Each number is 500 + 25 x the weight over its row's rms, rounded and kept within 0 to 999. Layers, rows and columns count from 0. Numbers have three digits each. The size before them is the row's rms in percent of the matrix's.

# layer 3 MLP down, 384x1536, rms 0.0747, rows 186-258, columns 384-575
094:541470484483509516525496489498509457528546500474457555508486490535527455496557487524528504567480463551468497503505466466486485511527484524507483494512521496458518500495509447519495429466497487464546488515493499501533479494498532443478487514504524521501496474506566463507492535510477450488466509490499519516516516471458510531473480517524481476456535527496507486497501470519519463454517499501476507505469505486497466502515492497496505473469488521455472486578528469442507509485535509496517469496573518492501526498477491521471480520493505478535512475497555468490511483477491523490
102:468508531493459494456491535539453497520464491476470506537498513478470452525477474517520508515487525507520524478517545495467531492479503470470491502485485518492524490470493507493511572529396555505477473473506489493514549486519489484512546521494486462506457480458483522496477503551500516490482551497433508508511513532482485512513484531511536492466495504525473436515495529481449465475556493519483470521492492510555444497491514482532481499524547531487495479484472532540458484525486522515543461477457523497469511477509467527500505506514463525511457504500452497478499527525498493518
100:522558480532491546507487495496458478522476553508543484486498518505479437521495538465449445474507468494506496503536535482484493510461518511493479468514556455568500532517502523514486541490497539525463495500518475501498506463501544497490487475515474495496517461552471513497496531477485481472532482478539483481449504508524455478537476460549521495480477550524461463526498462473473498457521480520460508471496474465462466494491505530509522487496490505490499499497472510536501494504485495498518541552518507500401493526516515506499504518460475523533498505476510508543498508490519485528
100:485506519489478535496530494478521501502506498523479523482503512519480494504547520498561514523494480484502499496512488533496531493502527494502483499485492493500504490480469490501457537471535468477506485510508533457469483488495461546538519484486499469437519523519548486524462503506518479490459449543531506504503494488510490501518527479489533482504500524464489463492472494481520478518534472473524470513498465487479497496479481537508520550505538502500503489522499522472528505481513524508520476472511483523462513498498483545507498487494483492457514488488513535490446504547490512530
096:524518468487523486460483499495495508562458473516542511489504477489494476482469544489443517502536562467542532500481496431503512504488492473480489569516504541524432522510535472475477432500468442478531479467529484540467503465564491515483474527517500518543521490481518469469514515511538518523496484552518511480505505470499510474508518494492427452462534477506508499501499500499521516491487512523490452538467511512501497519548486493489509467507522549529524492558470502497518506496485481548455498466518498505463492479504457463506512499479528499514489528542489519519477469502498528486
102:505504481434492502465480460512535497482505461473525516502505519520488513498523477471454525514528534482523473517474495472517489500508525499512523514465511489513504480475477517488505533485456432484510514495477480541502501464522506509445494445489500518494475528488451529503514512490515551484505504490507516537497512528464490491472525529507472510548530467483488500539486505487491531514469509544538520497474489491520516515490495544510515500469490492502519511444496540499542527540477515490496500518515520468504486526495443504512550494480534548494526503510442505508531497497496513521
103:512521514546485530496499469523493492524464490486503513485511496521506455517547500507489499522555526518492475503491462474457476516497509512534454486522464435487450491504494504530448432514539465521514512482529492520483515473530504480473491445497502479539512542487515501522508485483485501516464478524498521499475510497530501518483502481484517484469463490519541485471468444489481495484483506495504496508456501494438471540483503477524489471512510508512507511473496503482501513505497557507497492501579502473514464498483471472521522518509506480499515491500465473483516504476533521501
099:497542454551492496522486513491461479505522523474481469488518500516482489480501478524531507484518476555469455498479466475490507500511510535508543549524490475457499508534503546489519498496482516461531477540557497549493517495506506536492507485513509535508514465471487529450534519474532480512518527480505494500470504502486541512532552505496519515518489497461497434500445501494532577509542492487481527505520533472501523561524497518518542501491479506497523532493488445484513448513496496439518526515512495518511537489458520502476485465496481529473511501510488484491462498517493491515
101:479486525490501560489545570496490479485496494498519494499482477503521492495465504531517518489488502537487506496509500476469476457499490477548469463470480482509524524480552540507485489484485494483489510494499463548486485485483471495498521508523487491511490534493506537515471479531489513463539472528488523548480486491512513461512520492524507475486527500527510553465495523535493516480509505535493533517483499469472489535495485494487518507506513504495482499488516477452487521455482468493509499534503518472483497474485498469461503517503550541456437500512476504488456527507456483515
101:509512521540492470461472519507497501463493490506532478486527499555479523487489510516490551454457543479526465545479528472462501486516478494483538515486517473517491474508448487450483511486497491536425486532529450479522510471444471498535532505526477527518497502486508442513519480481497490508520469502509512497500439522526555562514452427497480522451463525529519518495450473514511509532504490478448466498462525515504468521493474532494545500470516479463491465514503528484459471481485498529519497458546486470489496494456502510505504521480514500481517446510529485527499511517487518486
103:525504526520512514463484536503502484445521517529505507489488495494449483519435473539480467461498507516479470518531545528482497461508537517500528496531496504486488515547521500514532471493441503478542490505486471512521516498519517527480508505521495508475507493481464478506473500537481507514543509497490500527483520469493524504498493513503477507514491487512504496456516498477469489516471498482509511446490508547518531511509491525489474494512501554484491510481462519468526475487521562473458494521473509521528473489495491481446479494487517479513491514504467503474515514470519494545
103:472457546486526520515537478497497544493497528471516498499538527476533503485527498508495490475501468518463533486509476499501501511472495489496499537495483540513516477507513501519527449500465469528488521489480455511481515486507526475463513467502469515492484552500495568475482504496497493461523499568504460471510512512533473474481499466523492523518516492476471507499535531525471507477506496515533514565459517460487427477528479501492498467514527495498504496491466531523525521509492504491516505504489500480500492479525488466517537491472470528526513503539530503553503456492534459497
107:504526508507480512484469457516489511512465490542510480476489506500515500515529506521483507495497484526493479500489514494510518510470487541470503483474563511507448434458509508502485492491507480508478498530476467482504497507485489497494467547490495498482519525527515495508491507503518457522463476446495487512531489469506493515503530488480513510498512517479503486464526466490542518499553521497517513547507529511482501503485467475514484519480484494489485490550561471521476527519483531507533499497525516519515499487513549478511510532514485545486476524499505517502542469446500501514
099:537489492459506495516436545492523473501495472458460469517474465480494524511482480486529502565466532462526521518502520540507544519465505534468502495497519514505487506484495485477504424540489485456490496551489496466516490521520498505446508501517529534510518490504497488499495539460506512510519535498458475515470502502519507499484500530474495521502496506503473462482504480490547508474491522493503496467492440509504486511494483521504512483484492514501464531535493501537504492465526486530519506468503474539476496495506514506465475512474461506535522544507548476488510545504499463492
101:469493499490519489495484521481553470557471504479522505529482508544534467551514459458521542533491480482465499495456491515489510469510521511508480512533519486517511517502459543520472553472537505521462512502468449521508495534510508472535470516509516501463486513473523497547511502513503464493496542534494472517466486523516496495511521542479522466482512494500517496534543507485531526471479503506504508514497516487473478474519499477519501495489482504514498506480483500510507552521464592495491507458500464540504518558516489487483497531438490471484496488474486469504511506483530522517
105:514524493506503499494534522480487471526486475515508524516509564524516486530503462484522481475537507507496544499497523485517537515486503483532497530529534495526547497539523541509459515481527455478497510481534491487486496499458476529487482505461456485497504479487472475440531519517496497510506508538498461493489563489480509525508547474529526478540510482489465495499501504480500446553521494502501497479471478460495514499507514534507466542505495492472488487478505517529538502474492492488509535521446495483529497511514509458522487494522483501485508523445487488472469480493502484492
099:557466468511511455508537499498466501470484484486489529538501516542493481478555486496482503469534526491503486467505553508467476525498481530468530487513509571482545523461471507505528504506471536494499465507506503507512494496492556473459539470513538535510475492483453492458534518504447510514505513515473512494521548504511485519461502513549499518558521486540512500542491543534472505500516490554500524526516503529519574512495540539551488475485539547513504504509479536499522489522505490509484523431540493488480466525485534519485486492492483488570519512483502553518516496448520509487
101:500510504485495497518524510491487530503498508496514522461508490495496492511540504501502496529507517496492486503467529497503526482491527496475498498513519525508531509516530464537500499525479500536445495509534565533481512488492533526488509536505481503505478507475475466524508496519520445481528470441468497478520481468514472522520522531449483490526496474511524476457564477503550487500541519548489505504474464480520510474494520502568567496508526470531484463441497521487480460509527499529512505479538540460521457510492493452530483492481478522520525479518485444531494512478477465494
103:515471508512448471510493488512526476471506479524474488466495530518491456484533501473465503524519476462483530483544464471473521450533517528515432478524450496445507547508515452487531536497480485505504491515499527508503507475503498542510453494465490538491495486529487470505521479509553488520510431502540528462467505520519523483480590466507514513501455536520508529526497466489501525536490480479506484510501474518524502530494512479483473471511487531518535495484488475526502420527523504470523528485508554517492494486495502522506489509488513491434483514502505492493512514489517515473
099:481519472504486482447498474509537464485510482476517497518520511541456504507520504497490508528545487532514453497501549479517487541497525537525493503497508514506522460531507487514520518484512493496519491521519466487519482526505496489497535469494531493488510463560496455478517509499530490489497529480557515489459455480521517509461489475474496551520503508483525519501485504488511496480471506452507498489507503516594533444467479538537491505503520511528516495484490476515512500507447500438470512491516550491458494476515471536512450479514521454527544513492515510500503492536490504504
102:495497478472531546495518508553451497496478520501456517510518506479486463509468534459538529471498513512497498484512515493483531473483517485544484479487489510481523516512511502469487523487481511435527508508514523502513513475513539498527470509458507553507492468503494489493501531453479485509469532511474517518494496508511504518434537471523523538540475495546483471470487446531466494549468535500510446491511496519464510534504534505461513492517536530537495497495490524492500476524502468519505460505499532508556535440505483507522504529481519488457470485506499516476495502498479494453
104:501522509514524519495461461538489517530460478480502555496489494526477497515467518529510498497521470473525499500521486472487526483512500509505548513503469508531466499471499458503504530443531502521521503520504529501455470519460467479517538491522520496517508509507572498505491507497532497466496512500475485489510532510475521520512497471471446526503540504467536530506546496515534489544505503499484482481493516516543501515514499515504526487505488479524522518466569493478523499518526490504476540479438508481479488475466490491499490453480508522490522500493479480512494502477488527458
101:539494502510505442480520513535501519492492517520516521499487494517546517527477487544437481532511520479504508502494543514504509494515489524517470514528502523531500475498479457480483499509455511517550481495487473546495439480511461474526516541507523524519531509519502473514555503512513506528516477497442499498505485501519516541523472474510469502535551531500476502465490456520503495460519479498485497489476442457467475493503477527474507502486508467512525494524458505492475467477514477533482479482529498486478516481516482478510467540491544527539545506541500541517469506473490545479
100:497524533496525477500459512532497508474497516449532478525494468495506490506537434463486521486452517485521472474493487472500481504510500505502480494524479446463501506546484494480506420500538490503505554487525516531472510547506505495527492478509523522494500456547524484505533506491518495517501494521496530496502463487505531493498508545475502500459514493521514520480463487501516483552486510489529505525518502509475521523537459518533499566516465499522525518532490502471501542516513496501476459499497479475509501471513472473495485491481500448494492558518481508555500492499527500503
100:470470463539490519456487520467506484529511520464489525463493474467479471484487478488502456499493483511505456540471500444478552510515472509476467518503470501551465557513488476510474531502468492495501505489490505473514547485549546516444489495514488515507453495494465466522493484500527473519481502470502491534529516492496522440465497520492468504503517512527503523540519500516532483526511487490550524484513501532486466528532464480474525505501478489478487486533460521478512485481517483507520511535504523469486477529467479475471500541520515536483445515502488509459516524517530496500
097:504506494512458465516493501487517495522561515440516520519500516501503531490490513521491520475487543487542463510499471498506488521493485512463549487440505530518515532497498463445482461486505514448531459500452493490447464511524519466499519456490512479501470466467475499508544514485504514504462519512516501492459470488541516558499494513531491516521477478463514516496472519560461487496444507515518488412479504511536518504465452483492525487489482542505527503537489509499545502502495491523538475472479493501519439499469484486513486522476492467458510490474547501501494528460502473487
102:510523502498464502492529498539416461520479470489466521528465495537530510518473491516513541463481479538452511524481531499455537517525493485495503492530525511485487494473489473519535506485461497468503494513528508481507514524487506500495475520508479507501481497517552500471508503494543556537476504486507425560492479473521507523534509429498442514491486533453534531527502474511513498512529523458476476506517495509496530491507481483468497501498463494535509503494443473519499493501473496475496483518555520487491534485476471506512508508517521488497541517532452530503512520480470489506
101:476481483482494546464489509493490469486545525519503528480500482494517497520435540503486476468500498482460481456510515518511517473451459483508520482499478445501515506452523501461460512520524526533460485496529495522505503469488486508520487521521517511495446551478501529526520532510497533490493494482522521515464478482495494526465499481499480483450489527495468500478480508469522422458516551512491514490478493428505559498519479482503498516498507504502505502570490532489479545464509515493497524492516510454483556548521496501484524527512508479522490502519519524521515528452468495488
099:447470475524490504555520507510547486476482465486513502495477479445500494446521510455507488472490536546493507498524482454478514508486502562442459543515448477532516511493479467501506513482528509480516493531508515484466531465509524462527511477530480479506486513490505545503491506468501522453509526525522542521506474527522542498492477502510469534483505491503509490495533490450465500486487524505510510542490500459496503481509517507481478488474499536506539518498528513523502492517469547489472497504515466516496510440493518494484496512498494546543510476536539485522509490497479492550
102:500515523498491480495510451505457525490479532516486478520509490495482470523501491517484501485478485501446483536522507537489502513500469498510525488522501484527517508457491503517475514490461502502495512492479513502542488462479492504550514524473500499485468485512453516492497488488537501534502510497511461520522474450514513442495484526497518497512510502442498440522498494488527521439511485538499508476524518480502445520504495501508506452502527473497472500577486518511481485531509505474588465507465514488488520517544473525501490490545522513535490553499500497494467496510507522497
098:512546498524463479485478496545468482535496491514505455524482499494469475498491476518541520511506446464519527491511485504474500445541515484511454504494507513501461489502504530480490497461480490503516467515535487510523517539470503537497515551526505496519497529477465466506496469477506476467529505478496522475503512522502500486461511453499516498530495499478527505519481500533492537544532502517498471468505493472497496508509510513497481463556469529532498522460483491515484504494508473497501486491512493504477477501494498523507497485538491472520503518468488500467492520472448522470
100:461481506484490511524507483500466461503515481534489510455509499405484499526502460497482491523479495486530484522504458525498492543516528448486500491477503446510510449493546517477485525515508505549469514501449493551485451508501509543537470488511516480495492491496485504526485522510481475479474479533511494474514526529469489520538465444529442507517525493484543469506445492495519504480491468482512506455455450531458488510485513480475476523491511543523515480495492518508505521471545487501522548469482547519490504520475484488525509456482481488474491497497501519499467530476505496487
100:504484517508530510523507534554466479467513543519511519462552517462509488536544521484484489503489526520532519513498538508485517505526489489462519529524528514431488521499475489491523527507467546492536497517492494525513507498495488489471540508513505475492480539489504496484510504473501517495565481515473492496529461509477459443506510509509470454485505505514508457501475527497534441473527583516504552485534517507539487484518464508470493494488522478492490448488536523496515473519524537474492511479502511473512540509456542509498525494509459491479416508481482524502464494489526497506
097:531476479484490527490512504507486510524452471502508508506472495511519507563487493508530489478476474495477539532505477546500493470480477529496486537491502474497487534566490510480464493491457492483512480518495506514505472477494499478461518468497519498516457521504478460530487500549496530521555467469464508494483540481460479520492474494486479535458519498458524477513519520538459544468504498500486507526515486522513512496527534495483518500488509500501432527519506499524554521503508489531542518526453481479479486482518511492430539516494483473504516468490471513518527567492469492482
097:495521464512484462521548529496515503484470525507434516462518509469528517520498511474481487477538521471496497468539490501512494515490520518580474531507496457484508493457508519516490489452512484500481552500506536463465510504513489479525514481493491479484504498512474512507530508510497540477488511528512517510538519525512492494486502539509537497511526466516485482484541497550481459519485523467506489547518512502482533515531495507549528474518495470551547484504489463508528513523474548507492483481513503506517486479476528507489480509475502464511495489484464453528514508485505464489
100:507497542488487495500502492492480492509521500468527488494489492496501409503515461535487448498496493506509482532525543431468457528533508488479509503494520492486467492462524464477524537518512520494512520543481458522496536518537522495541462522498491493518508476465484498518537470513467470493527530519513533481535517531531468479453524474513478546476520499481495418508494455477546482483523449530474502513550511502518510519490517494499459555493519483525473485463514479499489544518527514517454482543491503503469528441530462467513529523529495486483532531526515480514498504487521539464
100:481510490517514466492544488506496519528492492564521545546489530501488489518500473479478515436512454519515505523502475464485537470458512513482486525501521546530507487500523461469521544475468490517525464513471505493480518496531532491535489532509526518490471476477491488518504516509502459519484482451470535506523519493504466526476468497506494547515520481515478474483502513479470490521533506487494510496512479476501482501480472492496499514540498506502487533468513522492485504523519493499446491503498536544521505422435517508509500496510470455529560551490512501491513525491482521486
100:458463492497510531491516479515517496513507461507502519497493464504477521475538540536503483496517487457507471531504450509513466477512490486503506522500456543511488478527529507518497501482480464521507471497486512470481484520520502445518494485492570471479499460497495464457504474555512555474480469487507512442494502512528489486515517498439521496481479478464503499520496460527538514512502502491482494526436498499493484463541508561505478531500513466485505490498550492486534492502479497534495514491483497483476578484498486541467510500531525535485490497505517522493494517535491490481
103:481519511526530521507512535447500528510519536482550490501507513529522504475519471532538485482474504459512522555541489492515497452509535470529486520501476560489497499499517482518502504551510510518492473466493527527550482512491475455520550508481494495533506503476535505529479507539486494480460480474533517519484507525482514543519505485458486504488520523518475502480506521470476521494421540521493470483522471525501513507488529511491493509546504469494509532507550516489479504488548491490544499500484505469486491505522506518473445542503511554498468484500520459520514503483464478491
099:502511531516503498502478478490517514491516507515509481481521493539483508499499474488493508536488571523472520536480550470500466498529491513528508526474483489461497503512542497444485483500460491482519490552498471476491478512500504511499519457495514519541493499510491558513496494491474525500511444522490514508475481504490506522481521493518482474511512486492465468496491501520504535490488489457515501504502515495470517513504535502526470524538491535462516514484503471497522515469491536523515482539495515486464460502497522487508511516510449522479539505524527532520522519515496529533
100:528508448482507429499487564496478473490494479511524500480518518488503497532517507510505499497465468497483519492477515464504485515500516516459486445490470505508504527513531513493504525540508499464542496491528538454510516512504516525557496490483474484472510505514514504485517516469484437480466495487520501475520487484546488454468497487519503505536486501500500499502488497498523496462514475503490495509532497480513541487485499473540533506472445465480486553466503483529532498482505507472448498518498505508501491523531470501482480531513488515501511505518504459488502534495493534493
099:460483530505506501491533491504540471477507489588522547503497506528485488491483531497497512514501470542530460458510488524543484550495509536521513452508511506430526482491494519487496544534562452459513450487481506503495465521479537504548526488490444544473506523491540464526452482487465494478453491532498485477542478530511496485492480500489516495462482494430509520478456456495458472503474477470505529477504532508495461477520471485507495488488541519491452503515521484480514514519508504445468542511495547504510529509484469499474518508530507516479474529498475480457478525548496493498
106:494474465512503451490499581519523500513510506565467520546515540493478506481472503478513515521502463492493535477489527513519531516504503499512440550498517488487422490526511451473475462509457540519512455480520483542483508527524436481472480537476510494485479511494478502488528483548468455483525507512539482520481479526498507532504509448546504452497527500488447508525448488469511500464516472501460500464530468492488500493484520501496487517488500532545508537468517534471529527487535515574454485513487505497512528510529515513500499482498476512529490488468477508473529532508496511534
099:458467504479527543505509502504471515533487502506455493516512549501537542474506504485524478503498506507511546500484520501583537529520498494478492473462515506479517496462499430476514499508449521467472532514508551488549526470454507516445431457446486462498512481563481512508512470495519473531499512536505495489482528503531483506449464537479521489496509503478509478498497520482529490465495472498495529502490479503496438484517560498503492479492517465461479453508490457498549496499517510521510485502499439501515488520536454519538507508502489473491523487516465528479472515531483502502
098:526527505503519507496481534507471483524502507549541544448489466466505453488477524507502495482533506484449489472527468539508470548509508527486526480487476530468507486518480493491445513539495507505503505492500466498488475474521495494517504479452537483500492501515514489483483477516503483527511500471476511520523493479503512482509516476504501514453470493480504489519500508475487499524507499546483500516539492481540539501479498490503473493462475508507535488553503491439491495534483520471474481452496537520478447499488498528483514510476514501546516431506471481513479507487539509498
098:526545469497493503503461509481432513488492482505531491520491513545514503526490519498490523517508504523484521469521446552537510489471484553483542464489495510500534444539527452488501553476516513491499512533474492462484534494536528480528486519523513479495527496488498475522535500502567482509477512509497480519477479477500536513485484502497584509514483474537454494495509471554526487500497501499519467505489516469507522522491472467487451528522476496494479455499510453478495531479494511492488504518493519499532522492503509472501537486481512490544459500519463479497465488489483521510
099:528497504487504498533520458508556518507485527551501468489541499497555544495478522463508495507499518521499505513494517484541497541473493491488492468488528505541490503472501490490513527474459474480467522530535563497483500508492526528503475486506500485485516505506535538541464484502476470482528518507472547497506443490497528499474488516508449536537509509461442502523501502507485484490475492503507520507459520491463459467501477505536479552503470488533515476535493490498498516484524497510521501510481518466494500515481505522521502489531498514479500473474536520507527491495511473490
097:485480504517500458468511495547469532493466491518514493553487458502517548451474517529468484453511494494476450499561532491518460440500527452485501482452518504507486505485479476507512488512523486470467491544492477533443535479518510523548492541519493484477497542510506526535519544549530538515527500518445508501497490505498502469461498427543496502518548531519492537506476488555502512479517480477507540500499494476503527495503505513504497516513489513539545498507485505557515490516518531513459509557469522539496476461513454452489482493541502486503521515477520514496484536514478516468
100:489469515480493516486495487497534524522496518499512520475498512482508447523524503538512529500486526475513498509479490541487504504504466550461483544472511509522512492512421496457498428553556555522523502489498513490496523495514487475496539489496518516493497520502498521534512490490488483507462513514513534522538486497483492513480463481551482531471501487496511521467491488525512557497454486508526553547498491482508490480486464491513528498505477515495498510525461518539504469477509484536543489474469547493486486518515520516475509501474506493498437488542463477450495473475511491509
102:467540511509497481516493500529458479474504505464486464488502510453484505484450489520525495476479503487541497476497493476491500509545503495539517521516445494516494503483501491490481513473534474471475439490541526512522551518516491484524516519503482517522469489498468483487509476526525524505492480474457502524528523440575515474538470524519446503474507520515505479536519521489550488527526502486466488491494471483523496489525512515494521513491515533462512465527543498522507503503509519510526511501519505515501492516573493462522495478544522487556473504511480463511519532510461508474
105:502536440567494529516452504481490483529503514528477531518468496538496493532502453492516520486552470492547494476444513524498524492518532562494507506469504527462481522544526509554474510488510510486513479506496461547514461490510511516504525492491511489491520498529472478533486530523500472507505533498508528504467503450488521447487494514508542499519478446504471521490545518506487514507545479473529505440508464530516492518488478469504485484473492493526477491454493491529527495489472509494463487516495500499505490469490514504520497482488480497494511507482519483483476501476444530449
101:559531494557527500504504485533503533512444531515518493481467496514529505485497529529507479530453470552470448481474549489475515489541507531485503502480500522502508497495497513485496485495480488501502481487504486516536468495518499540504518490518515490545511533492545437504491545481493513470551473507502508456512464510446522535489505545517456479492514455471513479500470490502474542520494557485501523464481523535494486511508492513490494537494476463499525486459513522495463497513493493566509505463470501478511507559479525486477500466474523499519542512520549502469502510474481438507
099:506522449478514497510483538496481529504484477507479495499512457491481527524478415524475475472485498498514485525482531512536497497488525489515481468515464510496485489509511474491478474516511487494490505488491488489502474534470481515490465482548526496529501496584513495452497499496495529530492524501478495445534545564483497483486470500476555528502453477493479527498484555473492478478454503491538475533499501505498521496523521509490527511517477512502524491542497519463470469496483475510519500475515550501469525516579511509473526520520534496459476496490541542498482480501552500490
100:530544510496472454456480508499439488498460473546538473536460528499504510509457487452471486470499506547494544497480485506467527458515472495529520472428504486539521508489502499506522520512523503506486472503496521526533490487468498516509516508497498483565534470487499488476491467532492490512502478475510495521487507464533471466513511542536497484553536501451547480527489518523517512496492496470531472583498504488504493473496490543530469456519502508509491502464500517554502519456501517512460512505520482501510499507446522495415532502441490531517502525471489484482470490504483472514
100:513515507505514519466509529486476512515500510511507497477518491497500488509517507465471503509462507498518465523463515542470499507533470476515472451488486493509516498555495488532513515514554552502502537488473508524471514530504457532496505519489505481515492480503487573465515501514548468493497453487479475466463512495508531491486520469462499544492472503484529493518489463497498479510493481499514509573509486544537516475518506526479512508464497565506518519504523512510533479546495558466470501488537469458533501507460521478495499502508451478490514495523478531560534525505507500495
099:504479520477499500505469510482519479479481483527506487535520454538510494550478483443513513489543496493496502468512535518524483524535463514553529514538526505477511475443459519476526579472449470482540482495505499497521502481494521492468495484489516474521483498496490505497483484461495510433510469496523502474531561426513549542524529514484487507534541481503542518493490488509468484502502508477473489495521542481531468495489498458482499435481485501483539519505511463507515489478538491487531505506494509508506494499525525524519489519481510486502508494479537499471515507457483521498
094:522514521499473491497497477523514511496526486508501514500523520514490447535489475468475487472490520532509515504484527535464492514471507491501492530493517473538499543527459535508487518471508502478502477468495541447501544487451469486458480486506505533483476470465489453482458518540489475559503495539536491478498486544515489470524496473468496499502501492515488476517500538492500486546517521561510484460513514486498489507486546472466456512538539535455458528487482529486500503498480544479528513541504527483475491519471469532483500521484520480483503485497440529497497512465534486472
097:522539467540511527496474535490506517483510499489479462476488481503501505503548521544521477533518472529480511499485466553493502490468505520477543480473507512475483473501510500460465498488541525534471465506470536494500539519543504496512501473502486530502515525507477458511488544462543479503482511512532494483509500498519496506509486488495490477464518505480496469561518490483484527468463513518535533495487481530462526523498514504526467528531510487499501448494484496516513510505484551496502493530501461508506519517479486482500529481512555488505484492483524465501476492487462485511
097:504487460535512511512464498487502542475509471495472526468521487490508520490506478476531474507526505496452475458488493471529485536512499482521494463527482529521485472497485454481540500496473511514492545516512509501469560509443480516480469475503535532511428515517457494478510475506489522476477545495469509509520505512535474508503486499528505488534521486510498478529490480493507490453499559487496534473524482532501528472497513499463505476512505489464508498457500497495513489490568524510494513501465490491512510526504527520492504554526512480505517474502464529487490504493482489534
107:514488492508522460511526472493470478495536476483490543517540518468497514471546471522466501507472530549493510486468475519517518518520486571531495551518521490456539498480506549480512464471495498494536516526414550546479486463507478493524534508472481502502537468528519502518531467530494504434527488503512488505457529517505492514473515511521489535452565523521488502500526512492474531521493484476500443519535528487526494487540489513536494502461525505508484523472524508512492509484517498468507507504494523536503494554467492496486527462464505506485538483493490498510450479503470494517
102:488455523513494475562454488539457485485464483538477489451468524514470516485503487483508534529489531518494539505518522495498491513480522474504490509514510450527456491535500493471548455492488498481529561506521484525467487481509491514503509529536489508511545514514511506517470488468521532523504497525521545519521463509492506502487487490505456460476478518501490489475510502503481490522537518516467515506545511511525485471510521511478510507509485458445517502483485483466479492504453459547525489468495509494504505478506515471505497487482520503482445472521467506520521492521509522477
097:559507502496485516512538507517542478496470484522548487486472470508537498510562477465503501510485519495513486507510481479514476535493469530505513539488462533476459452520530504494508489485517472464476444498483467492494487511476469480522492484486517539470491502515528477474503467453468490512500480493517545501486515447500499492459481519504469572468519517524499498538451491501526507524511464504504472497500441493545476521450498529460522481501479491503503525499563543513474554435500439519502487457455463520490509462486490514493511556474530552489526519519521514487529532478485495509
100:491504495508490514497503503525523482506491518511469516486445511469499479502494498492489506498495464480536509520510543529519465495464540500489484515472526490494493498454502489501503523526462527542498543509549531513500483509480486457533510506486490520484507495483510511459516461502505559489498498526500509509456507497500464495516520489489518527485466512544530491469480483491524469471493522473562536561462508527503506460524522522468511533504480495520508480523496477499483473486539520483466519498545520487492505532511502500487493486518480458497483498535508550525557480485562490534
097:494478451476535478515474515511453474444525491515476514471545538485507504469497506498459480488513470469519501478518478477516480489499473531496499468534471501483472486503468474507568561504520515491498476499509518529519515506489527468566496512519445496548480488523550509522517487509512520515530502510547536506502504547536503504496506511541530488445490515461448486513468544426520455513485511526494504490451521495495488526464523503519469549532454480506497459451497524516457510511545496513502487514502483498524472520500500505490500499459442503485521447490483521485515520546472517494
101:474484578506507477513497484500523502443524460455500527491554498470521509506478539526525479496515510460536480466510489519510518513456524459502515483497520519476497502525498483513459506500473532514505543523474521505529510487507477478535557505491524504477485480511469500495460491507475495505492512501512465509472519457472530535505485488506504481530555467535480474479510492491486558485454479533536517477490519502492496513507512490507501491505487502477513499447507488512545480488483536490515493555511473464493490518473457501456502545455546507548509470486508517480494516483533475515
102:509487495491497497511531525493506485525526506480456483533481504489479478497490548529530468563518489486451493466482468541512488489551498515495476471483541504501442513539488518504462445502510500530520507506500519538531519516534498473484465476514486554484504550507493472508479490492508496539502502503493495548462459515523488512483485530465494531490462503525499546497509511534500518557523519535524508504540491495497536459530500491517490483552453553528479490544477501492481514564489478483467502477544542534477494467507514523509526508537474485487468510504504471502469513483537519474
098:479521487509517521508496509458549481462527493451526489474509503496489516494549530477501502475435503529499463523468501485480502519494474521477520508477501500522504504494466480567487523531508479516481473509484515530505506548514487505472496487504493508501527498476512487491448488463483498470468536536489478547494478475518529560497526502442484536536502524507541504491501498513501514518515514516498522541462451528510490490480492531492508483484514426471470507539472463498551467505430512501484453512493477507461492519496549488509436504449507479468468490523527498454492506542468459486
099:464516475448522528512482521474520520507517510477542515513545495483518514518515532494517507501517467546509505524512495498517453486485452471516520517486445519493499499503485460437510496525536523497514526498464563513500489504497480520470495510521502484493484492482482499480505463489466444446505490564494474478516470518461499508568441489477543519492501533449530520470447514481532508507543511543524499506491484504516559492530498469471539533506515470460510499517504534509513506525515521482461527514521503512501547503519503482534542508495506510495524507541490488487514503482485502513
100:463458482480457508542500512497515497507533485511485516500510475511503461437500496558548519508484485527528538524480519515508485501448471476501497517495510496501505557518526502503568500505503525478503507515458515509478477553520487505484485542491500468539519537512521522525510516498524473522498521518538477485492503473490533462490501476496481488475487496479478504475531548470517500524462509472483471494490458502507515482482504463494470523532492485501511487508517535473509517566521500439514497497530506497477487481480511531501484476485456484496488508493491470536488523524484463518
100:495497502505502492497542556440567524500485508496545490504505445502472477547546506451500462508522476505482539522533548536510475475508561504510524450475501520515493450478534461465447553509494527507497464502511514572478513504467509499467557491487513477526515497518538471528471535506521464500493473453494503517511537513501495515482501507512486530523523511531465500523491459476496515486511468535455473454509499496485470485514482512463476528469527461463503539510484483520509541471472505504489511477457484495494502502542525456561512520495480522511472527475541505485509499507532500420
100:547496537504524517455516516485496481520458499505526505501528514533484503465493478485468480506478470533507509482461512484519515518511527498501479474497563483535503521514477486522539552481509519495478509526509537459519472555496494512496512469453497494498523518531490497514480518527492502499506495531493520497480541503476477472517530507505472518506499503509511513521439472453498515493487538499495474512466485493503484536535520519472489497522456515518494523525518513485508530485490533492471496487507437541514503487440579474523467486550480516534474532518514513483547488451483516536
101:522511471546486467514484524508446532528514507556515517503523502517533481484443496516533508501526474530515529507478525500492503496490460524535512514476518509492529503517512507523509456490496500516497515483519522482460513494461526527468514528547493502514483509473523507494507499539472503522535467475508499525507475494457474487461511512532452513498484492470446462469503523521516545488468544498514495514469456413492525522517511478503496495477473452511499510512488514500477495542531506506525526543474524493487543557476512494503535515468467516473523484500495524511501539509492475500
096:500453517555517447493502501496433477505496528480479500560497466495535523544523490517484471469470489485532492511482470446478497484494529524530456511509504487483476526525483490552565461529482524502521523537519487490460500493496552512438495506492498525514468511488515523493508500525495517519514487505473465443501538492474501512502470524484480456527481486453518503536486524491516538475496495512549518502508510490479504502476552515464475509526533547496521470476492495497494475514481486485489489510527464510515502508531494511551564480499513471479453487509510503504522531510507494483